Weights of a small transformer language model.
Training: a variant of Adam for these matrices, 134M tokens, 4081 steps.
Each number is 128 + 24 x the weight over its row's rms, rounded and kept within 0 to 255. Layers, rows and columns count from 0. Numbers have three digits each. The size before them is the row's rms in percent of the matrix's.

# gate: layer 2 MLP gate, 320x128, rms 0.051, rows 218-252, columns 0-127
# up: layer 2 MLP up, 320x128, rms 0.0431, rows 218-252, columns 0-127
# down: layer 2 MLP down (transposed), 320x128, rms 0.0329, rows 218-252, columns 0-127
gate218 164:106134093134129105135131072143166095096145121122126114103117115105130155116150152110140107124121147125123170152151152118167128117139101138112169145134152141156111151068109109179104132131126161110118121173091134137066073131096129170147115165153177143158198101130121130111116117129153111116104121101119163124129128121128168141148111120168105119124120125113150166161119157111140103129123
up218 152:081125132137118128140062113109107116111155123106111103130087153101107124116137158131122114140135137150131141096138129095186123122134138173161096172134111128153126104087123085104148135150153125125129115147086141139093120167109108148157089140115155131143144159090138075114100137134140146130115125112099131129140132095145144128208153128152140137141091147106126143129076149140111147146071
down218 167:119138144174117135128080122124128122138137123108136136171097135158143100144099121137095178137145125120155142110138113098195123127126139109155108145167071119093154121088180110077137093112120124129137113121131114126127126132118107122152124129080130126111109184117145102132084114120087163131130096100125117147107134122120128134145153186102163133159139139065115144084117111163102132116108
gate219 040:137144148174116142127153183152194144128109159110118073155104136127124124110157162120140126148174195175143144100145069122125152126163136104105121142130110138135127105139114121138143142140177109163110140132116125142127093131123108113142115112112148168132101111091166087131137128132120100105104123088128163095129086147111142124111162114104128129114135084119135122169110107157137131103096
up219 047:095136142114117200123124144128161120118114115115111115127139109141153095135177123113112151144149071126084137065135116112114105081133165088179111130133142136127125128114111145124086117181152119147158130168146143106153173129167099153127147111127115120109104147147150187144149125089159105131164118137110117093144145118119131106108159111116130120116136137107153089128124137096149174141115
down219 040:129138104150117167141124166140118078081097150106145110103082157132089102153100140135168116145131115152108144082151129159121148116158143109134135107124069089117104124123139114161143061125126077136159132128151124118093138140156139105103137112119130177141145091100139157131109141111099128130154100164134121117163163149112129126095166122148117134112116116082113097138138112096116161160122
gate220 148:136173126139132109136151152156153165090165137129153136165108141100150144144109107126149137098157158156113107096179148111140121141147094130152141114134168137159082110156132155136122133096115123117089146169140108152083096131049149097170133154126161178131155116095137093136132124066110140132144117149134125116138133140103164140120152122153152140134130121144163111141143112160120100147134
up220 137:129123140107115182150141141140123139079142131102141154162090134117132137124117148113109114105152148160166114101132135079092115147137119171116095128129100161153109108107139131104136088099074081131094108126125103106104101142093129097120124091126131160140136107152083093114118133141118116123118117130112181133117107151076154096083129166140116185103145128110136115123107119155123150177150
down220 127:115112141066153152154095177131139147118140124101159157157115150148137188130129136111126085094169118165154104145124112108138091177117117174124100096122102141147099128110109121120132113120094095095125123119126107095113102134090131103119172102156104128162108100127144080148130124093122116139137105132092168146114137140099137094110108142164114152102129148099149123138126093167109128147157
gate221 135:106173114141104114164114116170121121159103189167104118157124122119119117130147114128108147142132139126115134135133158138113153123126142160109131131168173133154153107089139126173154095105070135153129121148112141170111086119103136147154133136096123109089125105147150095116108081162100165127153127106148164114121175127124133191129101095134136110152099122169135146113142177156115127114146
up221 123:136128144147131136162106142173158124110165143162163145181082123107117160129168154112111142112142150152141144124137096115133176134113136138122082158160158129135129113087128130115162073115110139156107135110144154112110085150151141115117078139086162121095138142087102097134068132169111166124114120106164160125114117114143130102127186138090138148109110123116122126153124140144147116138135
down221 126:148149167110133135136099115166137131105162145172141132160109137098149164136150146136118137072123135103125132143116092119111097144115139164117098151124144107120134149091144113105151098121172093169108131156152138079128075149130137165121098150096124127119118116108120088116099122149107166127118160060155112122115095123108124103101129166122144129119107077162149124140125128172121108124183
gate222 151:110127109156154088155171127147148131153184095093183107110128157074114152133126144137127126137149160174105149134149141124134123119145111140063128104166147110116135099124152133168139138105121119124098150165085116155127132114134099166159149134165127133173147057131106147136134140104097113074122112138132137115157141134095159114138135129170135138148144134108140134137173141107150124120134
up222 140:161149125118089127111144150140140143134080172140095145142119076170159117134154092087150151096102125077158137131130117142119118145141150106164152115142127119138134147128108114112121123117161159121157144128132171108161151111076144107099120159098086115119142156146176110141109119122153165171153166129174114128158115146147133144129101095083111090140118114170149107119134142141130123170120
down222 144:158136113149118110159179106092105159124094078122154073102137156101109139145132125131109162106127119100106103165141134111121132131163116108100148086129151100126133087134090118127139142097134143117126141132113123114174153107108125105123063089131106127136181129119132176150178111135131123120175142155130101072108142136121146138128144123142155123142113127111124117141133187089139137115083
gate223 054:120136150155123128130098154146143111135175149178130101145075101073119126122141146117137129130161149159102161126167136133116175140142140177128093161163123143154131121078112128120150111138125159150154129146120135124120069163154120147180098148115140132157122138100139093104091130133087191140133142115189149111132143145121143127136166146111123125134133136097101160139102141164130145140123
up223 057:145157173121156153100135168132092155110139167097132143191099100145171078137113110151121109135137111151100123131161123096147117130103119143131107136140139146095140111130099087114112130113132113095107131140091152103078117111086137119119089068132114117160124120125119166101135183160076118137176098135147125148163161137125108147112091128115123146122100151141140148144133152143111117142111
down223 052:140167109137080151129132152123152128205140103141115144129108154144115088117138081114127139153120165136108126160135136123159123132102125113140136122086139101134144124096132130137128127144132081095096181112108085131126149144148143088135171126105088130130154117138123120093141159110145074128127140113153126124118154152170087168146126143109174103092082134118132183131143103154118098104112
gate224 051:105127111107080118172142154126143142162152097093131114123120122119155133147131127108073146161069101109120103114131132135127142146155135064110203143117128099115124141130148159137155142104126130139158130095119129105132174117089142132147129118078141128115141120134143113137124107158128083167096174124158111116158169119158151126121141102135121123109096124127129074160098143092111148154102
up224 060:097142124132149121143136158124123129095191156143126116118094084105063100103144107139142127120148124150120105122096126121134166099130147112112108165091148149143114121068135119143149155112154176100131135128119108145100112157155155163172137108149165158133096142135131087108147123145102152149123150118087142153150122140106141151134152133119110129122119103124091147096103121187130092186144
down224 061:105102103131139132113118134103121133085125162107119075147136118133112132171153134138097111150131114099129150138127137120115157118141131161125086171119108128134123131119143104137082112099086107116131113129176103105129139095133153124137089101169121149095083132141156137091089108153128150119172129108181116098128127166078138111135129148112075111128141099156161073134134103139173144168099
gate225 045:117153132121108109062099097098136147155096110130117104122113098131098108115122122129184124111121118120144131123112147091131160093127091099119111102107148152084119085158143130128113150152110089101121106110123148172131143086124149141147142149139171161102140103126135129139140152081135055146142128112106105136106107090139125096104127115146112119110145104120152095073127136082109133176120
up225 057:159144165092140135083125125114105149106146142136130176139156125126163095091110157112132118072092121112131155187124146147134135135146091131136155118105148149103145109091123126096157122094105124112135122081129149076142092106137130114132113142134187100165125119126132146120128123142131109104120131140109170144188114109110141137105103095131118096162146142140118147117140198126138080118110
down225 048:097156173142166137150157132137111099122130100116110131113096074096102173125119095123090156131141130125129115143129068133081132150131117129103118112128134111098131182114126151137147110120083158098123113119147150104091131107090149121132138126134135165103148113120117126175116092139090108161110100135124103116161136113116139127093144125139084133104144186136137158101135163074158135094101
gate226 106:135121148114154136097165097162115135151129123167137125145117139122156166125119120114105100165102139120110129152156175132109077119132142139135084168126134142143132106105138136128153147123104150150086146152103141143115095162180099156119114122111157091146151124182136150149108134147129145094115106141103176115115126106125084162177103154169153135095107139145165135166073149147121102140115
up226 111:128129117147136121137134100121148137124138158106122138181101119156115139142167098094167127098133136200158099125135131107120095138116115075108115121155108113163136111103131132113152089146131130146148099127122127149094114118072143134107155091120136118138110166149134066173146144138131098121134096111084162171119108136077110111156142096098073155119132128130131107122095116112144138110166
down226 106:140124144129170126120149113158091161108136125129161154117132107132145111124157106147134119135145132113145156102166169135123122113156125165143132129143146109123120130100113102123197144152159119147171166169129127149118151152110149153134183135123168097162138097143125147141085119144164093095108130150131178114152102139131132166171091107157117145102124128063146165146083132148153126135147
gate227 100:131115114105126123068111066134132132121086097108082150157123145123137128126125155140161131131107096152121107116123112122109136146133118074189198125111143136093121199143119147127116134134187134168131133136104124143130131099159128147141124176129156127113098116148137118126148108122112112149105115117086105129138127098148125148180127079128092129088134161172132125113112111133122133099143
up227 104:136097121149171099112113103144114128101063117100150192149159100134138120113090119168139151119091108162094125116099133105130071137139130153121131115172183133129134116120121107130128164126170103159132138112091139116137140122110115133148142124111123122108096093149133134158191143100143138151124155127158122098133175127121114093131102084079112142087127133136116095136137101097131144126133
down227 099:088137133084128140141146161169085117153164137154165106099111108119110151125149112148161110149173119112168168107139154137120167129132122097060069112186114144119126141128115125142142103133069113129139123148144147126132121147090122153119103145146153123116128126121100131166148146128143130130137140103111133174160137126099123088097137149129140109121121081147120161135097119086105130077122
gate228 043:137103101149112132163114081131073120098096128176129138068136109111120111121131107159149140126126113200152129106081090149111138133123099188137092132123152141187091109124143110105090158118100134117145162148166140139132135110153111114123168169123134106118115118128108129117165152118122163137146099105099145136111158146113107104139104121135116150136156149095146138109151093145140149127141
up228 049:118176133083138074106137095152192146132121103086096139167149096136133125100153130156153127141156104144108135134107128147150142094120127075126130128162168148092130128151120088153110145157172118151152131122094127156079171142122138127130128131167166127126121134134093149117168139117139087153130151142118109111146095093136121152106141133077133131116101137125166084106113124103130128136098
down228 043:109165137097108127126173115170128127138154134125123088162145167130166104149099133116139134142149158082097135139131108107169130123134120120162138123138165099150134125155138105101154083084114132135150136168110172121119148115154156121178155155082132074132142146121119133118129147132131128115151147137107084146098071079100110105123118149091133132114165137079149145123101122153136147096150
gate229 093:082134105140111062081156137128132141144075114114097135119098097156094098124142154128151121113124146166119082177113148086139100108109140074136145102142148125098169116132108099122100120115172113127076159132101126158158176122133126157133146118163116132145104159143124152165173122100151126141138142112135110137133095134129135162122111148132140137099134106126118108133137122100116071114128
up229 092:136183133070094134150165152101149114103123110120151123165134124141130098164162159119143141145147091082142118129138135103106153106202126088155142131115127099068115129133119130111144106109151111131157080112126086122162136110097118097136124108123145157113145169150120139183157099111119095140138158118145102137122116130137134085137111120095148129089131101146127086163126123104120138108136
down229 088:143114145159085081148115124082157172119119130123149159127144139131169169083166134138151124105147100139159138127141128146147146102126096119066127133127089121142100138147156186151118122159104135140172125102176174139117113127148128142115155139169100149113114123136125152145143118121115113128106105132136120135146142136153092178092122111187090157158116093132121126149156150135156138158126
gate230 053:112152150161131151133160159134154113111127116132127081175120076125138136115160189141145125163167186167155143135165121128140185161108098126101142135139115117088116113146114120124138152146099125125125166132141111122149089125147133125107117125140140158185130164110095084168120119130072132089102150086161163095130130134121137155103134139126134147103091098118137128143124114114133134124105
up230 064:127137112152087103118150099116082136139163114140146115090149134159125122150128128109124144160134103132113142148099103106112150169119163133183145131106075076136136175157079152109127118162126146138184107136130168111133131087120112147102124183123111088134136117124104130134110074125127110121128116135160101163149179151140097110129108099089127129148149122121127119153168168122119135104145
down230 055:102114128101139149117138161127179124101136125127140125115169099139129120108103144096150142166167135128140084158097135161121148142130148118122129072097120126165102142145123130109140104119142141144145100179072155101113090166150152162089132116105098130147150056163147145172146120114099102142117133093119129137095141109146112110105150106089159139115137132085115088155135155122146141145134
gate231 059:118083141118136118180142099109117132124127108137149108108146168105098154139155109147128141137138125126123169160096168106132131138148151125140157148119148133089107150127155120152140145095171118117122102123106140100173105107152132126136109130128142098126151124110120122120165128111144096178136143136150098177135172177153124136142048180128136186128142134126108105096105133141095076147105
up231 064:123172103107095079145147135110186099129121092109118130116127119143127131096155143144117108138124099136132128158114119130139116125203141092110138108137114119099154106162103148133147113136148125141167147112105073137102162110097121101145112106113100150132128154114136117187182103101160110112106105129107137134129108092139120130143132105112108125082120114156160089114122141074125099180101
down231 058:165097093173127113125100103089078117111110115114119147164122108124152119157082115130123112112133144157169119110152152106127092108055114153127159149117143128124123121129097127123069108128137161163133107136151156119146096149117141141119147101142115100147126126149128106116104145126151130112126130140157106132128084123096120145110130076151163143118110099131105136177175133157117158171188
gate232 041:113082108145130108138149092127114126141121105122138147099164150165114116141105091098128127131108137124139121200110131131128094110115103155151139107105135141159124151140127132139119101081060121102119116143136126084121131116126139157111087173127144096128162143153127145095080154140150156120157112136140097191113134119115084132114083127179137157131119136120127153096163137158126135182146
up232 043:116134170082137143111133169139116083129133143147138115106103136115187147137119131137132112125143152151126145092137146177121155114103095116141122178119129179135123109110122129141157125138129172152124122115146108102103058146135156118096111100131142111126105166126119128106113136124103180107116148130185172133124170144114098142159123120143105120152112151117131170126103098182095171099133
down232 044:164100148131114155145133111124137092137129148114102139123114149139137112114133180102122114143144114145148108097123132158142128136152116103117093090104089117102155119136120148120074153140139074194120100151143129175106118136113111142108108098126144167103138139136153149126167106081124099138106090181144111151157095143130116104112116133104168108107155110136162117108134128162087111140062
gate233 148:119133140115073077127127091112165132064114149140113129107114190134144114105155133133126135081153120105153108133120094104129185073130121153112109080161125057165138110148130125153113142093141106105074111137128130130110152132139162135171125142110149123098130099085169087099116124112131139124126130131112129114132079127129128143106133120115125101113113157149144110149119136108141148123121
up233 160:131112123119121090144177090109177120130156123145124147142158144118129128143157132132186108093131139141102117135127164136115168087160127140133157112133141169107089106132108113106136117112130127110189109153136153119116114111135149152118129118142105162155123112117106128118153127105147092161198106150171085145172164109149105129082111110107133113127138130131098137159182143159091120133096
down233 166:160120134189111160093090150128137156170112116098139147161115121150100102124130110142126120128105126170104147126115169129118126141146156062103164164139141157138143151149140179140139140121092133152173169131131146167092091105089111147091132153146107132166083153151093149174134154138127127120132142100108105122139119102124150120117127127162104160136165139139158144123143144128152119138095
gate234 062:115152135149146109137169157109157136149141122116140126140088110133141081083147114130108139156141161151076136099172114143136171156130134102095129150094100125072162130140129119137156129111130103163145099118109113138137100160069141131121176085155103126163130130114132074130126129151129136146102160117127131131139127114161145142137169113081128095123132101136123147121087113080103098091107
up234 075:117112111131128104096125123104147134114096109108117111104200118130112138134147117152171138124100079105121144164128125117111132119141148119142142075125129126165139107144126128136089109132155097090160118127134113156164201105137165128137167127149129157136141139145112154133151138118154101144128164122110049126119107139120117102082135101125145135127131176113141128125163128073160086164144
down234 072:149144139135136143134115115155100094132113166122135093131112142109129141113158173088107144125147111129106136123072129112097130136113095064081147165095103124108128120141113137129109088156166113147117140122153115124101173155123094086108127124098160142115113126124105131147127158106139105114130114195125116119153079140128185123119113146140147158105124099125118109113131138151071153182095
gate235 125:124127112134115106180131123155142137097142131120115106138127108100112129124159146118057101168115180134122116117144132149147140140170135114087120158166118083151146151148116137168146092155102185156138131165129116164178146113158146132132124129100117124140100116142159113108113108160114111100110138103168151129138128203133137150155119094115136139158144154117116156158146147158150156104150
up235 126:125109112125120127100170128089132141160098106105135133108165155164156119107111134139163097098127086095129142111111176123102077096118134128152193088131159139096155134161149107111094178149167101101127134113111135145113122106075144149143129150151137158120163125148137156146166156086108105145135152145116102122165116088156126122141119111129117120123122095161130116108149141095135114161111
down235 126:130161101131119078142145101102130097144093117097140087117092165135129116106111115117139141111144114118105147118151138093129114127081119139164168089079122154129115165119121125125100151160145084105139126107114153138112152138113098115123123132149103125145184131131124139175153121083123112129153156165129116184131167133147143139141142135093164079133151115117184087121153130078102121148127
gate236 143:120113121183126147141125127118130147082174108143148160173131148127121133090136099129110140112138132143137135115119124129166124107165169111138145103116146166111131155052146127146097146127108128115125139126134159131119119086108122111184157134097097125096127162106114098060133138100143144155155156120202125116160122123131141096119125125077128124161119106101142130110184134140134125110122
up236 130:124085122177126114121133109141150111105125142125109164140136162129087148092138083117096133081145112116138126113097076118136109124164132133144138109110114171120135211074147139118124144135096143131159126111113132091112136111143131119167135117076127087089140143135144115085136123129165152123154114088176114143118139143113144085107108141140111114156139090141130134121159124170157153127097
down236 137:136107112126109119143121121146108141159099115136138156090100110123113167130102080136111122124147106152114104126141134155133120144144142134157115220141131153108107148101130149139157144146117140119142147134131133130133138124161146132065130167084134119091151122108168142139145143116181154092098124064091132143105095135143121074130111099132106128086147118097088120171136119155147166122120
gate237 130:135143118113099091138150151147174119124104117130116106151105152171104124118103147137126149137109155157140151152121118123122113100137111138105118124116131084107101120127123117127120133142075105123092140151123121160114116114140095153159119180115157069124168130121112115124144115128120123144130134121146195085080118145114082167145103178108159117115140150137121121155169203141166095154106
up237 131:162085112104118116155149128110146169128110109107120094148154172145105151106099162174119089121120160171149104138129142099135126137112124150116121123111130125106105118107114139157120151124118127118097123149094088146083139130093091131130119123110146121144156135147138145122153126117160075094121069146114191151145134106127134128172089102176155141094121115084167084147106133100126140139112
down237 138:111132108108128129129140098121152110108103121116137119126130128148124133112142161200133120172142174122095187146097092109117133117112118109116131103091123128138145111077135155095131086133130156119123143134160135104092144158157136109162112136103133092152173177163066137146104132178164157116148104132109155102121132155107117148154107155097127152121127123098127165142104149115121144169159
gate238 151:109092120152099176098112108122120148105136140151174135177114119109150154138116107165152110173124133146102114165124169115140086105161168139094169108135127122132088141083144147104106144111144157107167083129093154129073128121150110127108112139135121156097111148139181129113118119135137158106131108144157105153138148116143133133149136115139087087143134119131143149091135064142102147122136
up238 129:107068125122140094142095124139103114115101132182136120165129148108104162160122106169130149170148109115112104101117151124146110115142159185116105144119104133129135123132128132109094129120117134137150132125131153127121128130185117113114110114149103121074102148078121185090098098144143196131173090124135122153109142111147120140114143164143133113140144117118133140097180098162099134135156
down238 121:120103141105142117163092180134088106132118106117140151096132144123106104092140119134128136135103129085116083154121141143150116129173180144141113159103123095158147135159137095113107130087120145128129150101123128126154179169145110129116120139102122138102115149148081169114133129112153143085121163116165189108124160094127114119085142123156119134119106143106170152140126092179139112167116
gate239 090:134117136142107137119097124138128139094169124134136162142093121134135156135116158097099116094121175154173135171091138125124135129138143186117069126108117117137132133121130108103118123089076142126117157133144141102122094120126133136140134193133132153153122120125135103101099119142081162131179098127176145087125114167139139156076129137160141121192150137135112156142125114151152174126118
up239 090:138154152159134131084113120118105087138191130091165153070122182173109116117166114104149110137117085129101136108152143160146152133123105147179143135123109101119134147156141115142121138119103112114121115128133125170106149116144119131152137148079093133129100169098143141133140113157107158122135106118171102118101141100187080133139143137123089116150130118136138135153149106153159172122115
down239 084:125116139150171139095125164095074133119146124120170128125126116163149104112129129122144128134118132124134133097150097166132162149096077120121138124123127141111141159124157161132154123110140062081122151156149111140118156170132116131128157100073086173108135105149129132134083151160128123109117090068133119162119102126162088109111139121135147095138135160119152136122145111148180121087140
gate240 157:129182116148106084157132128140137159137140155148136113135121155126120112100141084086109137101151139132118129123127108142113142080116120088122175169143137157120117162124111121135116121105185170162113118100115139162109139143077140138175134153134108137177101117140120123100130155081126149134150154164099153082126131165161108156130132113129161091164131094167147132087127144153115107136119
up240 137:105136173128135088176131151137084152112116119136124161092120162117087109120133126128092148122132129116125101117102103129156133107148144124104175154146129165100122159111136113138150105140161121138110085098107122115129138151102137147187149116138124122140089085128070146137142168115133131179127137130070156085132120142124112134131122137141170126161129112097134116058108126151134113181126
down240 137:050095151096182130144109149131138096151143124127131189109152125140130158153136153152139117158092132120152120176122103107195074164123134165120095110125118141093119128117177086122107129129109109098152144126103137122132161123128154131130143134137129139109132123157140113142156118120156094130127090105140136131159118110109119091154100145159126154099120142080092117138134111133140090157139
gate241 054:112140080105105102165155100080088191107107080085115120152157108115156119177136144152140103122132146148135130127133120137117107127094136099090131108125128105073121102179092138142149153128115162102114108114133115153166136130139128147113133111121105150161135116150125103173151134109119089134091154131149095110129135138113138178149154108128133146099118089131153094139093131102119127167105
up241 069:107119114107106145144146121116152136137096122109127148063105118127112080114144147111113128109147160159137119124108117103106149116122147123118157109117128153126133112139134105078142130076171125122115137119150126144155126173086166145121212157150105144159130127146139093103135127105149103103123101122093096118163069154124164145099100157149128108132123077114112144065140134114141123112113
down241 065:127088168173073133127128089106102127128138155134172132136150150131165093120144134126083146113131141152094169130144113085128127127114145128131101173148096133130159139107148109144129124131112116149131065098166155133144103103116137099100094115148122120122141126084108107092114112095149123157119138176096071107109160150144139098118118151148108132122157153116129084133128130114125132080169
gate242 128:093164122155175058114168147127161135149148121161126133145165134073157095132085171102127127089151131158080144132119147123121113117129123098106139140131157137169135116104147123153084159119103145115090136132137120159118135114107101157142124139152154153122101107160126094121157154096124105105093123127112124079115066123100117162135128132119149141120114116128119148137101128110092082117118
up242 108:136115106152109140153095114144095146105092152107139126085147078156115139115158096107135110151107156142146111160127128131130114107079126117103130103159145158127120114135124112135123104119174138110154144148098160104143139118135128143089175180159063136125161110146119144117119112139130112133176151152153087145178164157133127153147118122112133118136171153089123094128187153109136137160147
down242 107:121155122148134078121160131175087157161107115132117105096129107090137092155069157121126095083152144123109102126127184109107112098093145118124124103158185137113132141103110117157100159108133112192112105133131114107147125112115114096141134144156121106137133107150159122126131132107169112139146139145123121116123077148112150164136152119100163154137172135133124130150117145079094099120102
gate243 057:148114142202108102139114166126083088112165154144127127162086156147122102138147132109096110083130149134095137135111103130143130135143116158101104152130138113131140097147103117146122114106096129149147141106119131118123090119132103126106153107096123124185129134075105105132124120137097151142163087124179144135132082195111129126120117177106132139142132133083131127156149113166091108149139
up243 063:137190112151111148158146089125091159135132117112126149097163122132118136117128121159119129186133196152088149119164135150113176149130084128118125127175120110116108098167111114118153124165164102140168125125125127111139130139112122112165155100128144159157092122087149084144165128139105146148089142109114138131175158158106174143144141105114106122134127107104141099110143137135093126123122
down243 055:096130130139122143123125149140171110123172136144103142158133129129153136121126127091151091154139151128167073143144105103127137093123169145135122152085141132141128112100087099090157138134128164112126146146124083151126130175154117090119127165158082134117090141151177138115110170177142121111145158096118141117111131135158080118164161114117137157116066135106143130110137165097103130140132
gate244 143:118121118141104099136089119167122136086099145122139133153118127092111170128098130138112120189119119120161139158131130116124141097131084152119127127133157159109099104121136128125138174119131125098083151174076104174097128127087131143160161162142129166151164099104165117112121111137141121086128099175140169125125159142093136169148145125147175138141134138098141150122105137125170103104122
up244 122:151138120118132109173146145100173126144131115087115113084166124176138093159154151138119137102116210149077164132144140148143129130114154104117155086098118123167150154123086138174119122119119124126152142124155104123207123115127097126126153142131120155145122116141120114160150141128124084145106141126144129126116077136128111141145139165123108142129147140132129093136150096075110122100146
down244 125:159112124142128118146147131137116128177155123108126143079145119150091116122146139163118111150129187141100165135124161103118131077125140141112128085113135132146137122123086156126116131119081123144138104151152110103141116091175118119135135148157134138127119133159119127137173131118133082138181125181143134126142095138051108118178145162141111131124112116164127143167142148081077117138120
gate245 038:109158135152139114129158137097168094139146165127127120228085167123125141130149115133114114141136144137114124133143163153130159157144083109084103140134135171083120135130121109116138114148085132130127112119112109124089115137064119142149117113124119145093105113150095112107101129158127136133108112120106131128117112109137145157138157137131100133076108090149137084091125108162097148162092
up245 043:128176097135145132137095143167101105114149141102131135104099119100159147134094131119103136112151116185152175175139131153122119113128170120120112165121132137163132132097103135127139147099118152149099120110094096121102130136129124130124109143158129111146116113152080137092088122151139115152128162136167119153148167200106124136095095162090165168128138153091099134145119138134112079125146
down245 041:150143120147164112123108138070143155143115135131103080143127103106089099098108095152143084108109145116131125164168140112113148157106123135094128186124166115127153115123124167150137130175138097148125164107137089106147156142195136123154105152128113124131119125090161122142078143118100103130155122128146123143139117124121143104138179134171153122122084180110127113097166124120128134137110
gate246 153:095142094156097161136152136151125123090167151149131135107101127122144122111102112108132110135142163110168077130136154117145118112087140123127127152102136090143114184113124119115116124112107117112110138151116162132141132115109177154174145145154089114131125123131091150100134137162133142177177153143115122143124081140088087130150139151100097135142168098137123129086181143151072119112101
up246 139:157124103134158053130115111152160162122127143121142116125158126122110128137101138104140127087138147144105182124112086104078125108128135118103116140146132172132144099127125117139109155084130141098110138115082107148101115139150066105082133132140142151130139088162157111121113134087140098076111124120131123094128130177128147137137140148132186144142133163097149137134091100131150126108170
down246 146:128147104151111144118131142135105146064155159138170138132078157106168100133098129107125121105149175141156113125128172104145098107092133103080108111105157103171123176118116124135115160113132134117102170141124122131150124137149159136135141118184133113097114133111138096155140141111137120150169149157105104124134124144076109133152130156114138161113175146118111124173123163149123124124068
gate247 048:118155133149098115110160169117089107142112128129143121128127171108154124131133145135132150148129118093117117159137127135093093128169095167103097125083142135094139083164149157136116125158160109141156143111137106192120163098135068127123145140120104142114138134096107153163127133138107127129116120131155160119096087133141081106144121163100111153115143143100140100138133073166101099084163
up247 055:131071154118128131135096115170150142096167115164148134121094119113087131115094102127114083136124140181156136145112124105127142118136122163122109155133153139138107157039124127128152104086093137119116136136096122113091067141152142149180102158130149127148144095135168099114119117137153136102162119127125116126127130131094105127134130128159101131113126138153118137093105154169125091093144
down247 049:101091111091132133132118135115070116129100169089136103138131137115178146126138126111122121129103115133114106133134110104111105141113084107156125127122141116089121139169137181146127141066123144111144123124129097127103124116136107143101111139101136135167139105099186102180140123143137146151121105182097163159105096086115130105125119165140134088130166149125137104079120074132112095109143
gate248 085:124191148118139144166169147133103154166123143129126101127139107120143123160138144109087126123152142089112125116164114107111134140129122139125154160092098091130140115176125121135113153166143150137166138110179134128178145121135108132084140110140102115122131140057140128151167109123112114149100134125183102109153150156134132167099150104106178148160098128121132113182128165132134156112117
up248 090:125048115105150125101134106115123141131124110124111131163138147145110105081108116156157131147113100133146135103061157126128105109137143147141121102165160168138110125120157132116102136106149067107126117140130146155066133100127139138144204134128118141104118126137140140111136161116137120117165129138115115159140133085133136086143104111137065104132135102140146119067113136104109125136160
down248 086:146105163150149117144094138117089135130088113089116124118150145128129118149145141145115119122111130147132143092132098084119119093093131147135154112143126127135159086151127180168130089133217111088136093120125084134131129104106131111164139142126133156142141141095104161105151110142120091110158086161133135107135151154128138080130111129174142119150134105105128111150186127156175118133120
gate249 103:112116151166138080115155117104079101144113139114135136141128153137101086180113118099106137138091076141130131155157156086138111125111087126105097132130124090109112094117137111124146114104094071072156102131115131102145143126110119139136144123123132129136114109125123119107176130118143115141159182151116148110136138091093144139111114157121146093125126172112132165119208157111140134124122
up249 095:127149169124120109093117107132135091158124121116125146122133126136124148160149127096121174154132115077137162108134132122122113093076115092149095101091109076129139094137117118102116134149115091148151128144165138152127163119104114136124102151106136106141136166070104110112128104124135130169108156145145117135112126116145104132105152141093085054091128140147136117134140183132168169092152
down249 096:223120132125116122105122100115137116138110142130116099106170123142127133139108085142130150116135140108135100119134121143127123124116122108152117139159099104122103129151090148103105138169117117142139130128095154111095105105098130089127115129131122143132086162105096130095118120108130143144114143098121150150117115104178121119058148091121135168089132134211095100155141125129107178098117
gate250 053:136174164150119160124122204126172145138165170135127085142082114073143115096139161142141151147147145127113161131147087089140162157130157121086104151128126178159120068147122126140125118133126124119118134159118123129135137133127108134149144092146142161156123142124102091134116131154135166132126138092173133090151122109102140102111149128122151144142136137100110147143072105125121108099121
up250 056:154111147129126159139148121097130124168089152102123175119144103149129098118144115103099138109146138117102128102123110107103111112151122078184098130132104109153135144141135117125153179132113089128138121123164135124151140146123135090148105119129120139116132083133181110135126141096130123100126159175108118104141173106111161139124125085149120115180130119132103151119114167106165149035131
down250 053:121135098129106157113146146098140126089135158136156117167133128138155117147116088120178151110182139125151129182120171140080129121189102156125123134109091124118113137140174072130128091149117139151159118153136123127097150118106099125143123126116112165126151090086158143116149116082101122080102178131148136145153171114147137119142118131093130127120139109122115162135138118125126108162085
gate251 079:138177163116164152121131130127140130166165170147110094138070118143104093139206095098095155121102146134085116123159090102097160167148113125127115107123128132132090139139139151128146115137160124111166135098134141125126118113107117120118169148137120158179135117126121087180152147093146127153122129147081143104172137137125180105108130130154091123140127121122127123119090135130131133147118
up251 083:124117162128154115116153102070143118138091112114135100139144143115118129104172129148165145144106110070080101116133161118119199151142114141142149095118123118109147128114132130110141118167179127136146086142108153108119136098087140114153115141121138132144113117103111140161131156160109116154149167132138074150169131078144147105145086096107096087153138114154122114130149150095148130106129
down251 079:134150130154116108127126116093151155093123096124119135167122130109125150095107201123117152116133145117135154130075124138130154109102070095105115107150079153091150122118123169096125077116113157169103121149107145108127157157093164129129090119105169129122134138151089148123133122150123139099126113137152119132138131134077084122179128141091106122104130081140115161119143129116171117145119
gate252 037:129074119149138122155104161156105102116161122144115082121146113091163142098121124148108133093090176174099109144106101128133132131097112093099129128119149164136070090097108122122130153115107126111115149090110124147125090145126148138155126196105133127141106138146104085123110131149071119151139090144160169133150125117126120163155107155119091141155134151116130143108102112144105109154140
up252 042:131143154135134166160127123123171116127108151107150141146109120147140169157123168166041115126142115132152130133149117151143125124137113168132110121108116156117118121136125114101134141106112075109136134142146077084116081119129145124147089092144137155125096105086137098120098128186105108124123088106119147158096105139103125102099106164139106152192131137156159139107121138128118139165129
down252 034:099126156130102121102115132077116164162125113111114119085102119101148141114140145096137137165119129158137111092164155121136147135138117106154086121134096114131085131112117138136157146158121103124111158094125075120117130149167147124116155146176122179188134108145198151132133165129115126138111137170129093132168102160134103160138109114122098135153170144115106160102147120108142096116133